config.yaml
n_kv_head: 2
norm_place: "pre"
positions: "rope"
rope_base: 24700.0
rope_fraction: 1.0
bias: "none"
parallel_block: false
doc_mask: true
Each number is 128 + 24 x the weight over its row's rms, rounded and kept within 0 to 255. Layers, rows and columns count from 0. The size above them is the row's rms in percent of the matrix's.

# layer 3 MLP up, 1024x256, rms 0.0444, rows 203-227, columns 192-255
size [ 98 112 103 100  78  98 113 110 104  86 108  89  90 100 106  93 116  96 109 101 108 111  95 101  79]
[[158  92 138 161 122 132 160 110 146  51 161 147 108 121 175  98 123 136 115 140 149 114 118 153 122 103 151 151 111 145 158 128 138 119 100 134 129 109 116 125 140 102 124 114 129 149 172 114 168 117  85 132 116 127 132 125 142 144 158  95  61 117 149 129]
 [171 150 136 142 138 135 119 151 152 157 120 133 124 125 136 110 123 113 110 120 139 139 133 147 109 178 121 143 108  96 175 147 124 138 121 108 100 170 187 126 134 106  64 115 152  82 153 138  58 140 135  93 155 141 145 122 140 173 151 141 141 131 110 144]
 [138 128 113  94 142 125 198 135  91 129 131 102 137 159 132 121 129 137 171 131 186 138 126 163 117 151 120 141 106  87 104 138 142 120 133 132 142 124 127 117  98 181 134 124  88  91 117 130 116 127 174 131 142 111 114 134 106 120 123 132 186 147 130 137]
 [151 131 147 112 119 155 147 148 111 156 132 159 132 162 103 127 151 113 196 144 119  60  97 121 141  95 130 127  92 117 127 151 131 129 139  99 106 128 145 161 171 114 168  92 140 153  96 107 106  83 109 143 106 139 160 110 134 120 129 118 108 116 118  62]
 [162 151  71 101 130 111 165 140 112 170  93 107  97  88 125 119 155  87 138  91 153 130 145 173  84 121 153 115 154 145 143 107 112 145 136  88 141 105 131 121 137  98 105 138 104 109 111 112 103 158 183  97  95 120 145 165 137 131 119  89 163 157 189 170]
 [136 138 134 141 116 133 142 147 124 135  91 114 125 150 146 128 128 111 105 147 119 142 140 138 151 144 128 132 117 161 128 134  96 156 131  69 120 107 106 133 143 115 178 136 131  72 135 107 106 117 113 121 128 133 130 112 137 135 143 156 129 116  78 117]
 [ 99 127 123 103  73  95 149 123  96 122 136 143 118 154 110  99 131 111 144 106 125 145 141 123  92 134 161 129 164 106 130 126 171 110  80 149 119 116 127 159 127 120 120 104 124 146 150 120 128 132 137  71 144 145 104  73 105 164 157  74 118 133 157 127]
 [110 127  99 119 114 150 136 136 150 149 105 127  99 141 109  81 155 104 136 126 147 113 132 121 105 121 132 144 122  87 137 163 140 107 109 126 149 146  86 137 152 142 108 147 151  91 134 135 105 112 107 108 118  94 127 133  99 127 129  90 115 144 153 168]
 [104 106 102 152 135 140 126 123 168 110 161 135 125 129 168 132 124 154  99 145 121 142 131 125 131 138 145 109 128 140 145 117 142 129 132 102 152 137 132 160 132 133 161 150 101 148 136  76 143 134 122 140 152 138 135 176 128  92 172 117  95 129 117 132]
 [135 145 125 136 140 106 107 154  91 123 153 188 116 128 117  88 172 125 175 111 133 132 143 144 136 154 156 163 118 139  90 105 164 203  93 149 119 100 135 107 146  89 128 113 177 160 141 115 158 112 115 116 162 155 122  95 127 139 121 139 105 118  93 128]
 [131 150 143 151  99 103 139 146 123 123 112 110 113 181  68 107 159 120 128 117 118 128 112 154 130 154 143 126 135  99 121 147 101 108 103 124 114 204 108 136 143  95 136 145 135 157 136 127 133 141  95 141 137 153 151 156 114 170 157  70 136  63 139 112]
 [ 81 146 156 116  93 126 176 153 160 127 142 157 181 127 121 108  97 120 152 174 114 115 121 127 159 137 143 136 107 113 148 114 146 145 141  81  81 152 120 116 156 121 122 168 176 103 123 105 133 139  98  89 146 198  92 182 135 146 102 121  96 124 139 184]
 [114 188 135 114 125 133 142 124 137 147 100 135 123 153 135 142 134 116 111 109 132 122 145 154  81 143 108 139 129 202 114 146 110 105 181 112 115 163  87 163 108 159 101 143 138 113 122 136 124 151 143 125 119 129 148 101 153 130 116  83 170 135 104 132]
 [152 129 131 101  56 103 134 112 134 104 147 154 133 113 145 139 128 137 138 132 144 130 135 192 124 108 143 111 143 117 122 116 101 176 169  83 126 139 163 121 112 123 143 160 144 158 134 117 120 131 111 110 143 116  90 133 177 124 134 137 113 112  82 180]
 [131 136 135 116 127  94 107 134 131 136 114 129 135 182 112 130 122 143  99 145 106 166 137 110  95  73  85 123 124 114 109 117 153  94 118 126 115 127 157 153 136  78 144 165 115 156 113 110 135 113 147 134 103 124 117 180 148 106 160 148 110 114 145 131]
 [188 125  89 140 118 155 159 155 156 110 126 148  82  77 155 133 125 138 125 113 129 112 139 154 139  89 145 121  99 122  89 129 119  95 122 147 171 153 143 132 131 115 141 126 122 124 155 142 141 116 137 128 150 124 116 110 135 122 139  91 112 137 121 116]
 [124 131 182  92 112  97 134 150 155  58 148  92  91 159  85 126 136 119 136  91  99 123 162 117 150 114 105 155 150 123 107 101 138 147 154 148 167 110  78 111 153  75 131 182 124 137 142 120 105  97 139 183 172 158 122 173 142 166 133 137 116  63 134 124]
 [135 159 115  87 122 129 145 133 114 126 161 133 108  94 116 111 118 117 110 127 151  99 108 147 115 185  92 134 123  99 159  81 105 134 118 150  99 112 140 139 108 146 169 131 116  68 178 116 128 114 101 111 133 163 109 109 128 129 104 139 152  93 130 132]
 [131 139 140 143 102 111 134 113 118 210 143 108 119 112 147 108 139 121 156  91 124 161 152 131  74 114 126  82  89 130 161 126 106 133  88  87 181 134 113 112 154 112 161 164 102 182 139 127 122 137 133 142 147 138 160 165 123 150 100 102 129  87 137 145]
 [ 76 137 146 117 128 136 134 130 152 158 152 132  84 131 131 121 137 109  95 103 114 125 101 118  97 176  92  90 129  98 105 110 173 145 113  84  85  94 143 130 122 111 109 109 177 102 150 101 104 121 128 130 121 119 125 134 113 153 176 152 130 109 157 145]
 [114 106 145 177 154 185 125 104 154 149 122 160  95 146 128 112 112  99 118 128 158  99 135 117 104 164 130  77  85 114 116  56 116  84 109 118 134 110 119 150 142 132 115 129 130 125 157 127 129 160 185 100 126  72 127 143 159 115 124 139 147 118 106 140]
 [150 112 126  98 156 114 134 135 114 136 143 121 145 121 125 115 128 115 124 104 129 164 125 142  82 124 106 128 119 153  99 151 112 131 133 109 152 114 138 165 106 105 147 111 149 132 162 107 128 126 140 113 132  99 109  91 138 108 141 142 125 108 160 116]
 [149 102 142 168  91 118 167 126  98  88 125 114 123 129 121 150 139 127 110 142 155 107 146 151 134 170 121 140 126 136  94 103 118 120 120 155 131 104  84  68 156 143 122 150 102 139 140 139 146 143  82 122 104 199  92 162 159 111 124 118 101 138 121  99]
 [141 171 126  91 129 109 142 156 127 139 150 141 157 165 114 138 123 137 133 121 105 151 138 171 128 107 147 144 147 185 110 133 128 128 110 131  80 155 132 131 123 138 111  83 100 168 104 120 131 182 162 115 195 109 108 114  82 111 135  95 157  99 131 145]
 [103 106 139  99 145 122 113 134 150 126 129 149 109 121 122 119 159 139 154 124 110 132 147 152 144 132 166 134  79 126 117 140 124 113 135 138 108 138 139 121 101 102 139  62 143 122 108 119 130  65 130 127 110  84 121 127 113 104 133  98  55 102 114 116]]
# layer 3 MLP down (transposed), 1024x256, rms 0.0444, rows 203-226, columns 192-255
size [110 113 116 100  76  92 118 105 107  89 111  88  88 103 103  93 122  88 111 104  87  97 101  99]
[[164 155 110 111 164 122 139 115 125 141 108 195 130 139 153 138 158 159 160 134 155 135 158 122 122 161 143 154 177 119 130 141 129 107 128 144 125 150 139  92 111 135  78 143 150 139 159 137 137 161 172 144 177  96 162 116 104 123  76  85 151 115  95 146]
 [136 169 113  95 150  98  90 139 132  87 146 145 157 130 147 166 154 140 123 154 157 128 142 113 112  83 137 113 154 149 113 124 155 122 102  84 111 125  96 102 119  97  83 120 127 104 110 154  97 143 117 164 150 117 135 136 127 121 137 141  81 147 100 127]
 [ 74 119 120 123 101 105 119 108 104 134 130 126 125 146 168 117 122  84 181 164 106 134 107 126 118 159 130 190 125 112 102 135 130 120 150 138 111  55 118 116 122 144  92 130 177 108 114 218 153  86 130 129 122 173 135 111 124 115 142 135 116 110 120 142]
 [116 181 162 115 153  84 120 151 159 168 149 156 126 132 141 122 152 166 149 151 163  82 170 124 107 145 153 112 139 144 144 107 101 139 129 110 146 119 109 134 111  91 137 163  84 129  70 145 150  99 112 153 123 161 145 133 119 131 198 151 187 118 128 135]
 [108 171 105 121  91 196 146  81 167 153 121 118 117  94 125 136 162 122 156 140  94 142 140 122 134 101 109 110 143 122 139 125 141 161  58 117 153 126 139 158 149 134 173 118 150 129 134 122 113 148 112 119 108 151 123 138 147 184 159  97 141 136 173 140]
 [129 169 129 131 128 115 151 157 115  96 137  88 164 123  62 108 133 117 141 109 128 134 153 143 108 144 128 114 115 100 108 124 138 129 134 127 169 153 137 176 110 125 123 189 118 131 163 127 112 127 107 109  86 143 103  85 111 122  96 115 133 127 154 114]
 [173 125 120  85 133 118 153  93 161 107 153 133 142 130 177  95 150 124  91 112 106 122 122 109 134 138 191 172 154 147 107 151 120 133 162 131 151 146 177  81 143 133 162 153  99 124  88 121 143 173  97 127 113 137 164 156 161 167 121 155 156 173 134 137]
 [129  89 150 119 135 114 129 153 172  80 125 132 149 166 129 127 128 106 144 109 116 146 124 103 142 117 152 131 120 107 127 166 170 104 130 112 167 123 173  79 132 133 110 109 133 141 110 149  86 117  96 168 149 163 100 122  50 125  98  96 137 140  80 117]
 [131 112 138 125  87  86 119 165 112 161 113 158 141 122 160 125 179 147 121 120 148 146 172 133 160 100  98 121 125 162 139 104 113 163 154 121 127 139 150  76 154 120 107 160 140 142 117 139 157 133 161 166 144 123 135 140 144 119 114 122 101 154  90 110]
 [ 72 107 115  99 137 159 130 129 137 143 153 119 149  94 144  59 123 102 108  99 152 150 140 117 109 136 118 138  97 110 117 130 170  72 137  95 118 128 160 136 126  92 115 136 118 161 135  78 119 105 149 129  86 145  95 127  74  90 205 133 163 156 148 102]
 [133 146 169 136 108 157 112  80 147 127 126 142 123 145  88  94 140  97 151 119 170  89 110  99 145 182 155 121 116 152 106  63 120 142 117 131 122 166  84 108 105 142 152 124 117 181 130 145 107 136 138 128 135 101 163 147 150 123 126  88 137 135 122 127]
 [103 123 176 127 125 164 135 136 155  92  93 174 155  91 152 125 161 158 109 115 160 143 114 105 134 148  74 151 120 147  89 136 153 122 140 120  98 172 113 153 167 163 121 175 146 120 145 123 146 134 144 110 169 154 150 149 103 102 109 122 134 105 136 138]
 [ 85  76 109 103  98  94 129 178 106 145 108 133 128  95  97  78 123  92 140 135  99 131 123  87 120 130 120 126  93 128 158 140 135  99 115 135 127 118 143 135 100 115 111 125 122 151 118 130 122 100 163 128 113 105 113 119 100 185 144 109 134 188 124 105]
 [151  91 174  92 106 128 125 120 156 200 103 168 133 143 116 104 100 167 131 148 162 129 148 163 122 139  97 145 127 186 137 119 122 128 100 122 135 103 119 113 125 122 131 116 119 148 143 103 122 144 147 113  91 171 121 128 117 129 147 119 129 135 139 159]
 [156 120 156 142  81 123 164 100 140 146 169 122 159 129  96 111 145 167 153 148 116 172 115 150 101  96 132 132 155 144  90  94 115 134 124 114  89 143 151 164 149 141 125 126 116 169 133 125  97  93 140 132 116 156 148 152 107 119 143  71 135 119 143 126]
 [115 100 159 126 140 149  97 110 112 162  98 164 130 183 114  84 125 155 111  91 128 181 111 123 106 162 112  91  71 153 136 138 149 139 131 121 147 137 127 129 138 128 134 157 127 179 140 108 100 179 155 160 163 151 123 164 132 166 173 125 120 134 139 108]
 [ 90 131  73  99 100 111 120 114 149 123 110 150 101 108 120 131  91 109 158 121 167 124 107 148 104 100 121 165  85 108 167  98 131 137  75 156 159 119 144 129 101  93  91 161  96 111 138 124 147 115 149 123 111 115  94  96 149 111 131 152  91 144 136 112]
 [111 119 166 133 145  66 120 129 137 118 144 106 149 144 153 128 158 121 127 127 107 147 144 137 113 138 132 122 127  90 162 115 133 125 159 116  97 128 135 166 122 106 147 172 139 149  98 151 133 171 165 141 117 117 182 151 155  87 123 137 110  82 137 129]
 [142 162 170 157 120 128 139 124 149 123  90 132 182 115  97  75 108 161 128 145 126  94 108 143 136 169 113 165 134 130 158 143  96 131 113 128 136  78 113 159 128 114 141 126 105 144  61 116 118 120  94 129 199 154 133  99 124 127 143 154 111 101 123 149]
 [170 128 108 150 136 123 103  98 130  93 144 126 131 140 146 163 110  60 117 101 132 123 155 107 119 168 126 148 101 133 129 120 170 118 144 140 147 183 135 123 132 170 167 188 142 103  97 142 108 111 106  84 135 137 117 130 116 133 164 156 116 132 180  99]
 [101 113 151 102 105 132 112 112 141 147  69 143 126 150 154 114 135  99 100 132 137 176 109 118 122 122 126  87 119 123 135  98  85 154 122 112 126 142 115 148 154 150 126 123 116 162 124 138  89 112 132 117 151 106 150 171 165 108 151 114 117  83 135 105]
 [167 118 129 132  99 135 118 110 181 138 116 124 152 151 111 177 106 142 138 137 159 129 125 132 148 150 121 116 188 161 114 124 153 138 181 128 132  76 107 138 144 159  85 118 133 148 101 105 148 147 135 147  99 112  66 140 136 133 115 123 123  84 127 148]
 [123 104 107 139 110  89 117 110 125 178 134 115 150 126  99 115 166 159 101 185 141 132 139 164 111 140 128 152 118 142 119 103 127 146 138 103 127 114 168  69 175 129 128 118  98 170 100 132 103  93 122 171  99 147  98  78 126  96 147 108 130 134 172 110]
 [105 171  85  90 101 133 142 129 154 139 131 100  98 125 192 143 128 144 152  90 153 101 137 138 121  91 157 175 162 107 120 156 136 120 106 150  79 132  92  96 132 139 135 177  88 151 115 118 102 133 124 138 138 159 134 104  97  74  94  84 126 131 115 131]]